python train.py --n_layer=15 --n_kv_head=4 --init_std_qkv=0.0193 --weight_decay=0.24 --batch_tokens=65536
Each number is 128 + 32 x the weight over its row's rms, rounded and kept within 0 to 255. Layers, rows and columns count from 0. Numbers have three digits each. The size before them is the row's rms in percent of the matrix's.

# layer 7 MLP gate, 384x256, rms 0.0818, rows 230-263, columns 192-255
100:106170080088154160123144162118147174221189168126094090093166153091117127098127116149143136151126087148120079079121060121158191097103103133203086133147123154119119158142114159112085119165159102
097:120172155117135172102132135119075103106069138100093184129109133119234148100174152136103120150100143217085100174166157131129156138110145129060089094129130103068149144155150129128124133120203154
101:141162123127103083147111095110090145097078107120114116122128094133085122132065133151140142166202152109146148128139144128121136127112118168175155165139130093147101139117206116109175090122096124
100:094109136128124059077135159068220148157210127111168134136137125099166163147097074161161136145098089134116115099148176159121110107189128122157153105112072089126183082168154118155107127098108185
096:132154100078111158080099129141139112129080125123129158087155098094116145146152132053125179079073119084112086160159150139169095112139129074095128128086156173132155099157174096172120151181124128
098:153174100136149105159080089068146066109190104143092150117088130136081146072115184140159143111123089110128215145182089111189163126150123155115100178157129144104156112149134114078129115072075153
098:140140163116084136144079142110137154170177147158182122144110056128123102131084147138088123094143058127140084088059098168107102086109127077120197202114186144109154187123103126101138121128131125
084:104109100113137133156115072138154161155146093092115109098083110102131098151110178127071157093109084165087120070120157110169128141147080176160135143186114150092136180126161090169158080050132057
098:087170117091129156076116102110130170135085155140112128125170100088094181145176127154113098065055156152123133136138119158160092091140116118052117099140140123085175114100095065125164167126076123
092:134146107185129127142036182117169192162107145177119118127147106108180157099158149142172114138175086123163165103113169134185166116149189156130118110104156163157137115141131084108156128106146082
103:148105124089104131176136117158131074127077166150166100158165110112085122077096133152115154171185097117174094137126129089111131136098148156113103148125123144125166163180149144132168098097147093
102:133095165127153116147138115122144142088097155149157092123227165119154095150110158111147146148106161119126125087145121144163167161117138062072135106112156156111152098125150171101095145182156185
096:118118096117129138088089063093121125179175120087122123138097084104113130152152123064170048105132135135125114185111163065105146143168128158133114125119106164128156145088101184135149203117150134
096:125192177109144125098127140143170132124160199133220119119154135160158171153167139125172120113127103150106103153129132053112175059136150118180182072184143080170105095168130146177097130105108164
088:055111113115131177172126106099177132139155116178139073095064126200138078111107081144144125129093076184160124126170140124163131165136154114119123139098179141113105138129163108098128109206087126
106:083144131171111127141134097102075116108119129138117077111097152161063187081117132145065184130168082158062085105175107096072085144097165144079115133125148167147147110080093094096137101136071140
101:137153088074168128100148134149117114111116110132111134080117100151100129093178171117092126128140164075114164151129138144112162151151170147122124127152170151172139123200142100110100165097171069
097:121085086127147154171123209121130154133130103196087131130141096118140131130104168149109114123139115149179131149169163174118124125126126108089121171107072128131090099129139116106104163131120185
095:127109139147146127166162114099140159149143134105135153174141128104189091094175109132102103060095142161112099108104154110149162103115161136130087159139105134050167131151079123164139166168158132
103:134080143159086151124101138121125069150169110127087153139129127096110156127196149217150084150108128118190097075142160087135156159116105142079113188148125118127132131089142118148155134094134162
101:133186136144212154110126190138111156163119138123115119118093128148158128127196074121119146110130135111089150095105147165111168111151177078132121122111111179108071141155055134151177097135168163
107:072086121140115155098140142106108122191119151132119081146148105100093183141089108114168131115129148204171065127132190136172155096151129161102117069090083190127164111131120113139124121124057128
095:105105086146116186157078116139067161102108133186143155096084083141175148133158097143153115095126128193111145127176134143131169050090122167134104143092079166134151118136112108142155139137129130
103:053175128081140073150139150073153128130164167124101185116120080117125142103104127099168112118099091138059138175180136181139136124101108134051100139113111119123067120140135141138116119106108114
112:115133130144060142122119138089105176132136228167130046166178030122156120084192109107138166069135179151114143128134103111156133149141123103094170138189129151128139142098164123197154119097127115
102:090142129091149104151102062093140110136112124088165153149145095105167134088158107155170149160085155150127126141090177126109174152199150125113134091138080108077167097094126121139151125107138137
101:181056169114083096126102130129117105139151150070067141123113137184139079073104117160107156135152167110081137123128113055152110159127133165082166091124121129120116128138178130160117084135099157
101:130123101099132123194103155092100151209126047188103162118165165107106099124099171116182144137156113140109120068178070104144236180163113148137121156130106142122101161154160120128171179103141115
098:101167084135155115122163137108125190104159149125098137125142175192116090158150143155094208144113085148113166134161073111133107140059114071119118149156151062128178147095122124146086112104113083
089:106072118105134146136151154169103099170095091132105133118181097144111118106120158159214118208162166121164197116141106137087157202111144144156124183125151106101136070182156119124124160110143095
100:068149109130143113062104141134060094130119113180118112078055175131118177099146169115153171163090079139148135108152121116197140136128108123125095115074124107068133115115116153154119124138131109
102:162127112168192135083094167155105094114078096080169135130118127138114135119130141094144145147154117146118148144098167108124109160133145126127157124107163160121116130162131103119110118163167174
089:111096125088169072142088112153076136119108110129114118163111165119110149158101115075194196068101145124105132157118114129190080100146128137154136107115119122083101115059167152138147145152121095
123:077139155185133167116101145158154122101140123121150144185127076132151094038093088109167137087138145108094099073166160139151138100108130103180168172127131109122105071112123165099137098168140163
# layer 7 MLP up, 384x256, rms 0.0794, rows 230-262, columns 192-255
104:163157105148096130172135124118120153096097112098086097124128131132123132072146120146085104066073140121132120106123093126121123182099094140176141126079126152169151109174160144144159138143102191
100:183057084183121145110142127151151144136177157080160167093146126155172092131163081123144157135136159147166140137132172088063128145093122147167159139150113148151096104140147143113147130119164130
101:122099089199157166161117090102094190151178126116138116143028090161116155134168112118148178137127102118133115103109143133153112148140180170188099148053171151115170107150133134184103168144165146
100:052076120103085101131165171150146197145166168173165173086145093133108142143104039154109128159112104068161090110137183117108120181156192166142141073127137119129194171174173112146172129145062129
100:147144124129147123184183078128195122097132150166139180105130166149107154115103160187129085150116071180116095116089179130194160054146144121133169080089167092124113109140195053120126144146089185
099:138086126103136181126095169109070202143136122200134088142174139167137197128112112136112169096055151101157095138139117178084137097099114102205154065079145163136118129116167160111169127157079143
089:135110120175115094109144149199084124105115068141111104114124127149091119157129148117094092096146127168094142162032146100096087092144093078119063117128181054200120128085117151140143174174091146
092:159095158187120173127159128152160124063116151130125101173104154167078121091117157164119142124140096129139137080117099071110138146147167172163149098138138117083139127110135114088115176161114184
099:179087099166152108144088105116095083082187117189109150116184137145157101095137144146155137121146124127194111165056128151108181172125178110078087144127153140133139139102167172114152154129158187
091:124204113147124094158181101128116138188122101193068087178113120151203141107067080122101122076142080119146171087120052159071106119105160128172064085161086117146151143172128138143166162057100086
103:153120122139119117166108118147136120183133158085175196097136123162163117170123127087082117165131127187128081146027108052112104068078137156186116140153107152126100158168090061177162126161168171
098:125167182127144102113155143145063123163166107166159122179110109128107146139130158080132159141112146167130155116070095102214065117088126140128156167142124115154104164135083086181099134140105154
089:115137151139156154106129122172137117089157112091164101120124132106114156153149128158113119108107161085120082172123093131105108081181128131111109090129198144083103157126188154161095088070124215
097:155135192151171138117124102117120163117184106189121185081164158138124161096143089159111105165149097168115095129158107096139161101109143139119138123085096119123153132112097115110110123138112192
087:100097146113128037127119116127112135101110099181135100137062103174089092103133111173131147112153102110084215132091126118186140126147114091215148129135187128132113147067120099181180063179152070
104:130112138096105188147191056036092179158157127101086146137128208170175128127130186156107118138105098143126177178051119122143085128146126117099093099131184141229133088135129123037108098120116098
107:202073177125088150132217154150141089128134169070128125152165141154175109140111078096110137097142104172090057113084066153112146087120152082141160132112092163093065126105099090103094123199136115
094:139140099111097164211121143137112115101098076143115105099163147142109155161101116096107125077135139112143143081153141141148140128092209197140128068105147156093143096188162144145165119138140148
100:126102115128055105162158125175123122108102128156108116121125119119144141131149109113132158155146117154213108137183137098176214094151180126100098145116118159071125169110127161157143177154094139
099:199058071089166152123083138117129160122166088126134109156137153126132097126036136142108125114058089151165139130074088157136128127183096107103132164156122166123163169158145103122144135170106138
108:146116103122060148139135143146167127112133126154175148094122061163159139206110110142056186163074109121148077089178149148156126114098124160166046064154093084123086164195123101136166165164177110
110:157083133131143096074075108121120137152140092195108164037143126127127113156118112139153093076109152140142151127153075111084145183136131185096107104154133148139127114166045155130075091144052188
090:170174090150172112143064165154140121123114114107100122136147182141114086094108151200139138144184131060135133115069109128131129151158183163123128129154139132142161205155125104157142067120160119
105:148072079100150103204162145126151134058218143124100164137093158114092101069162122181143157159130132107125079173157189102143111080082111124155098054148081134116149158162119162127162171097131098
111:155134161123170055143110144139136069154161072100049111147164144133078162116108101126102124107174116139099134178203099161101130117089096128135152152127151157129132213134146162112150195137125131
101:136167164154138172110137091132112126132094099152115089101087109089092072126122142075123105141127115195171105148114118180121112096155157138118122173117175112142124099125132096129034117140140147
094:128130189156133052145130102109099151167147081091122111113133100167068085142128173098091089087167140180129090119137134135094170109123128140149103132079109115081125151102163151121181137114121128
098:116139154139153093110159130129129100146154109114093131093072133087174140104118133116078126078096162098109131132085135154147095134107090111134115139180102136122090101130126146142134071118125133
095:147082132167114143155080151137147140134117143101113154107106124090172141142148165135145150081135135088110115182036145135142132162138066164118124126142157210172138091153092142147171117118082103
089:118118120141126174113072088223135105102098079106074154132140117147159141123081110106133138163143134086145204083184156144109133225102132106125145164093090101102176144091105154143175106067125093
095:175190107135120128156195103134138164099099119126119098107133198171178134097139126121137103078060168100133173086144111137146185139137139040089063126127155088108128133135119131113104107154114121
100:152194128122132100125101100133187171129150102072126180169190168111129098116104123153083156156136110145091072161180115165146124099132117099126159128144097059176103162120111150092164096141178126
094:193125086141178172127114167123159140096169125121136145126122170043160161074124147162184127113114149134197184113156173111100161152169166147134118091119120169118076101099142104121141142140192146
# layer 7 MLP down (transposed), 384x256, rms 0.0753, rows 230-262, columns 192-255
102:143114172107111195136131144119152116142159118106114077106167089127124110075158069083107133131135096106111133071142158153187193190089110093091135054108120133098127065096136137081070121069123161
098:128150108171114092132094165102152152087126179117134128141173120147087111153108163110116189100158127092146148139168125213116098139133061237163140137113151157113144217097129123102125170150120108
104:130102082154121157085120134063136146129143067144141131138108168126163171112149094081153056204107091113106103130080115122180127081119168072114135141098146118177150114111097105093193141131105147
096:120096163146106078152188093141147093124164156123115125124141122184142171172105081118085117238122142152093159120119151173197104086085145140170146150159133151082151145158076133157143117088159120
102:118129102153142130152164175067157187116155138154117128155098129123128107094089151170156119192148113108131184113131211101083194153149145153147120115115118173110113115064126164187127126085145155
100:083081063113075133155123167108077134160102127126180118087118142128130106132169128126138100142193129105136125169122107173092097020122094166066155104153139188168210112154057083180097094106129160
096:143170118154077144141149147152140198071119120143131124151058120144144149179099116128145125136097131090162151044153138089152119068158149075089143137212205116131108116112143155078132152128051158
104:066152116096156148087148146084071154177124115130110123105108177103166077139116086132137158165079162130138118133161158132178093056107134180092126110144141090120139088124114112155087180144094145
096:079069075126148126088165169100140138184121075161160095168154167074061178181086131180121162130169127147167072179139179180134133090159100099092145108177167114130167151103145114166163147075124108
099:132113132104123127125175160129169138082106133091168165137104129162089151174099100124155150168103135056058069182105115134167146106094119143142163138118074114122157138160133109132054129143125074
097:121163147111114100143170086169133081087106142136146125119125156133148102102121158121096104137145115138092126142113135097155173090082162172127172098115143090142115160129171108070088152171160114
102:181113133149189092126130053143168100089183122119119154106182124099117125156185181113162127137128095179178166060142126151155125178130149125134141154180168115150116111101124120108158102114123193
098:150135140178135128183085098138151132079172083139165051130142141137109154107106144178090091140122176180128119152105148095140130120122105101145134129115092126094165153203152120083151128119046098
102:081116163086111158185109093141156128093121109115114109180129098095186125075160089121108145126089132121189144095203117167127140156159174170142116120133114110118085132150129085122152053141157096
093:140127099145130168158134161105115107129141112131091123092105126179173103131107169102229114181073102117123142096174120134103131162088142114105093137129097197144113130156188145112108112162121139
095:128113111120166145107100135197153157069140127148113143103175142074141117132132126133135124096129133142140097143088135104118194133138152130180122102121150126161114080128124083121081132080131144
100:108138084043147112134084105132095207156106157158126058141086097043135092174157145126150159169110125134150156116136136102097142137129133106090124106101100089102147091166101153140194101083148103
098:135164128175114149204158139149106165135157093102111141179105125127132158160122127104141164101113137123137108096138105104121192113120064130107121065083164147139131098149143081103146136141138175
100:138122161100147080117168158155141128133109175174136125129121145154139120201144130090201126116085109089116109133161161179143118175150120202125132173146138105103119133159148099081099139080092084
097:131176178142128167157105152101101132079075088128117151118086132149140198178158143174188085106143130127133111112085110116200151130080141140148139118129104072118094117103179114079131085107108145
104:082122142121108150111163159169091113146087163161159145133122105154119114137117118084058098158172138162137125160084133099169117129099125107053146113087141126135089158122179163100129193145077152
104:153149194135146120107146113166107057137122149122142114164156101193149120119202151221152121077152119138046143117143154146140065216106188097185124166125103103071178118114082178155159186159170122
098:133136159138123132129107155118138132184107135050146113104144100097129132103047112107136139100144156109117190121162099094109120121121093065073136092080155097144159116140125182149211139100151106
102:063138127113166064143131123119075082096127129155119054080090138151132152150096103161100135137174124139120136087122142149099154181125132104117136069161090130127085180131090117140145151119120104
099:090172089139109128073148133140131218139110103118149159164090158115096129164118137075097129149134102124148075152164101173126155099140134108080123084114122157106130130143134181151140113075146075
099:123124117170139124093142056119093087106101144095146118089092121120076062069135114127127107167187144105079135142152151141113206127121133197181129124109164134098185123147095096121120101110090141
101:092143052150132197146144138110142126078132131089099160141141209118087149145112108163116123104096176086190194106161160143115139149171161135095105137151141113101129133145142106147179132111130133
098:109146077125098119125161153167110082125147162141104126159126163135181096126116153109100122111144137146109096155111110076117169150150114169097200110108061124133084115121100133123181101123149104
096:134177126135114108133117130142120130121135136110127143156159120156168137142161073140105160121120114125126156165162105086111090162117153133156174114089124116144106157077099179123200090133154092
093:140119135108142142091082105131157162122092181120112148098145113133137120202138159157189154088078124134138126130105124146115124085121177119150145069110120055097098142153110093150094094182136102
098:118111162149150165094127109133152142099090104123093164097148174148161142152120118164149128162153149146139155129080147160119156138161094123103104119132129097131092118131076088080098175098149179
100:132173128105144197117093094122137124125091156118093116167116114077105132116127152118138144069158098129111166147062134135063089118122159164116157176112130164157128122125144153119127146174155129
100:198080173176071129140092172089096128144159082073170124101080054155127107071112126097112126066180166109126168110144200147190127181136138144112184187085116115092179152177088115160096168144176104